Weights of a small GPT-style language model, trained from scratch on English Wikipedia: 4.13M parameters, LayerNorm before each block.
Each number is 500 + 40 x the weight over the matrix's rms, rounded and kept within 0 to 999. Layers, rows and columns count from 0. Numbers have three digits each.

# layer 4 MLP up, 576x192, rms 0.0659, rows 149-163, columns 0-95
569492494469605497572473545482588510499451542461458448455462525540498453545515546550512491459502569483486445433521442526431494505497569474405531540529502563406465553503396487564592474472460485554483425598531457396446492480561568499493589461472499425563496561529485544529483428458467504536
437486493540506498574532553522437544560475527481457449508494468498600511489559455444527483459538484476507482472511486520561479516554536506493520458597480434508504440514514573502556451524541528558516516513546482383492471500451497515474488458489527499500539547467523584509519482509452497448
565534471522512513430532497477529477472543507588455496536504471495541487485506465485540488506525568529500530467460481497482493491499503545416497477436512476540573497460524540451459537445522399551516488434460536510545509455520489515497528512489504495473496483499490542467493528555529498498
469532532507558573577563495484454498512546408490442463481453426413508504459497474531534489499540486491524446395486503451485515417563450556438485460464509566520463448529515481504473529500487542478467548484544412522520486512523459407565544529435555481529559500548486489502554507532502469529
549471594525459498502525500376470534506468442537498495547556506481444483582528525509589445545481496431532517470529493502551489503502558604467510497448449542534508507506448582519471524458523510505468465538476478526460479447487590479538517542435557475464603494464457561568532417473530512483
435490448520407514540409519457385483476424503480462515436572462487590465525531465496569521515500524496473415505546450520512507522557498482510524468516482459421448509483492553456488463540462422541462416519499443502443527485542544478557481426513553511470504565499482510478489486466510517493
566469525543544476515492443482466514478454481515490522532515486504558517542520467468478495570512511554530499490423516563539510431534496471494487497578496492495497479518490573514511510508481478439452556482519466559512446482539494530554564484453534521512472513496472479443509481460515475489
559576524521492468513451494500518447553520487527538461374432496521549503496567428498444485544522518528515460500521463579510593606465448424533514491512594486472463506448499507466446525487505503499512527558425512517476447481531490516394428493540486597530486480570460508403555465460450498535
501529506450421545479499440551532507506524606481518511476478469485485513462571481516414521463496484492506542453556494499419531516509518550479553476458483524518488574433498596534481530450486484529565493499507433473479558482523445503547468527530505518478566445432405515471467488509511467541
494500530453469500513477570515452547491493493453513506472552498590514344482409527471536441588561482425481449448504491560506563501489448505440575383553527476503491600496466471411536547545519479555433466532487500534467540526499533535485509488438479444532507561543479529492532475509507566508
571529540499554547460453467497513530460534582589474565528499463605475452513505553460560480475558519536481535508438553583425463499513475468492562454459508510505480508437562474568411541518422527494428480398464399498471505460509444539487535571526510523551508513453447558460452552482502437547
475489525514537493495434454532450491495514538515496513545559481508455491555519518494498522518500521469518523489519466517447439531477506478583524505447517545500551504500453498521471504470489454510522511459466514533477465479527503493555431495491479503516509524490529505507523501492538481498
534585504468493522479449489539472551492493518496486521501547544481499464530568465497552490498521439440597493552508520484511504560489501490515496451505556561499494494506448477557533502482484535490454510444440529509499486571519494491489498508489498539550484509529490454439483455501522454516
540533491470478488420529535457518457451537500539514510455490458565503465508457465464516513548442515529520471526493448446420488472505526460478476413558523444523510461508514491571485499439376441454444427503508457459456508535465527480541511541480508479512494532497456545489529497560521531505
516501564488523497435481462452474487485521462504561476521502494560504487511527543464485521482528449522537529495527541439457516535475456498483469475532520493482495458478439467467507539477443489512537519489433543514524525506506517532514508548455482473469530472524487502490464442473507525469
# layer 4 MLP down (transposed), 576x192, rms 0.0447, rows 149-162, columns 0-95
518500441496557521508565476487573456478473497454546569531464457451479509513524503540440518547484478506469493502457504409488486536469525531550530554490466490475460479511420481543514556448551517481607479527595473438516509555443468520506493549484447512485512513512522513526487554587485494514
483515577523525526487477472512551531418476511493540488515612481507518503490477534480561552507518448489428506530474473528569515491478479436478500547497502449466479490523598510487547459475478567523507491511534461495510477498483515509519504477446511515468467525505526493491496552499535518535
438464481508533532493484514586496427469544523427527489519543526569532511542470463549518505507504448494482516575476530507432485517484454520562489412463524470546508481468608470556512415494509465475479524512524520433516562456486502541531459538501517506456553471534522485551473551494524460496
494456490485509547455548515486539479541522559467535489561537485426497532540563474398494525489580462502512499499542490488437468520455509576524524483533579553541577522463491513553448504487557475369517540442483486535515445462538551461437487540556506522518496436477529525486428534449546469546
532460505571546476489482464546527477437543522456531531520527504457556527416548503525461524534483476510457538521430535506523459529490489507542512549475492539526519478525559520472543467470548429533550516519591507503487472545472405578543531535483538444499436510580515523481521468524476475474
447510464558532509529447466480516455516489537445569488516496472480509519449517453522460520494482558524533379520469536518483530529524489502527488439535510486491459444484582557443530432494482523516431531474488497588489401481443553536401509485438537475482524523548591438535490448507472527545
516516498500474459514513530484506602454525466455469523497534487525455503510504510502500514525540495488506531478474490487423453420456523537503400531507535468539541531491440463580536506489507542451488536454487524548511467467513493468469466515496479540531476487519525537537519571461514478504
488536480526504529537457476499596448497424540481520501523506538515472497513462499511502552463459485421458526492512465585494517478510474477478581475530490553495516559526579541512517507508413511462539542465472580508490492466451455517527526502549473434457500471563537543471451475468479533507
487478532631571478515486451516562488447487508516555497509523487458498515409575499558518491498438484493461540556491459514508452535471532496442464503432497476387480528495475503515503471469468477476455506504500512491514547487494553544512486522454527512564534479537480488554439557495473508503
531499572474499511416466514482559484527523512527424488581502503507499490470457538481493503494444559536491466483468420499544434472460575517436488526460446514486547512543547496560544549481554436504484526512491522465470441486489498526496462445546473521493453541483480468535434556441588599489
567530549521486444495493497492480490448485481486588536557538502492463512546532456445466471490431500514417559471519468511440447533523498572478493472517491568504531500532513537511520545445579463535562486510509542520583485548531455504485495466433500433518517456509475504596513505532551477544
493424527506473493490518515549527498514470513454546584518492490594523528542487466583501504504482547470471571469492458501473516406441454504549439539473543481442499577510527520534487518518502506461468538453563466522476463447485486499420461523447528489459477488476521538477531575463456514463
489507569503487476501495521488494528460490554483480461529535504548495560532521505414470493472517512494473585477487518559471505465484517521449443539517487507522466555496426497534470468488476549535504531456534459508516439492492469483479487528448504519553491478486505534453535551462497515477
485460659445515468497524483582488493432491490459505450453470532512547568602495519467504513546511534601471512517471569487562555520534535455481476566540493560473486471508519530487572478457516404439491492538488504531560491486497484498508450445544504480502488464407518497503430524475523495500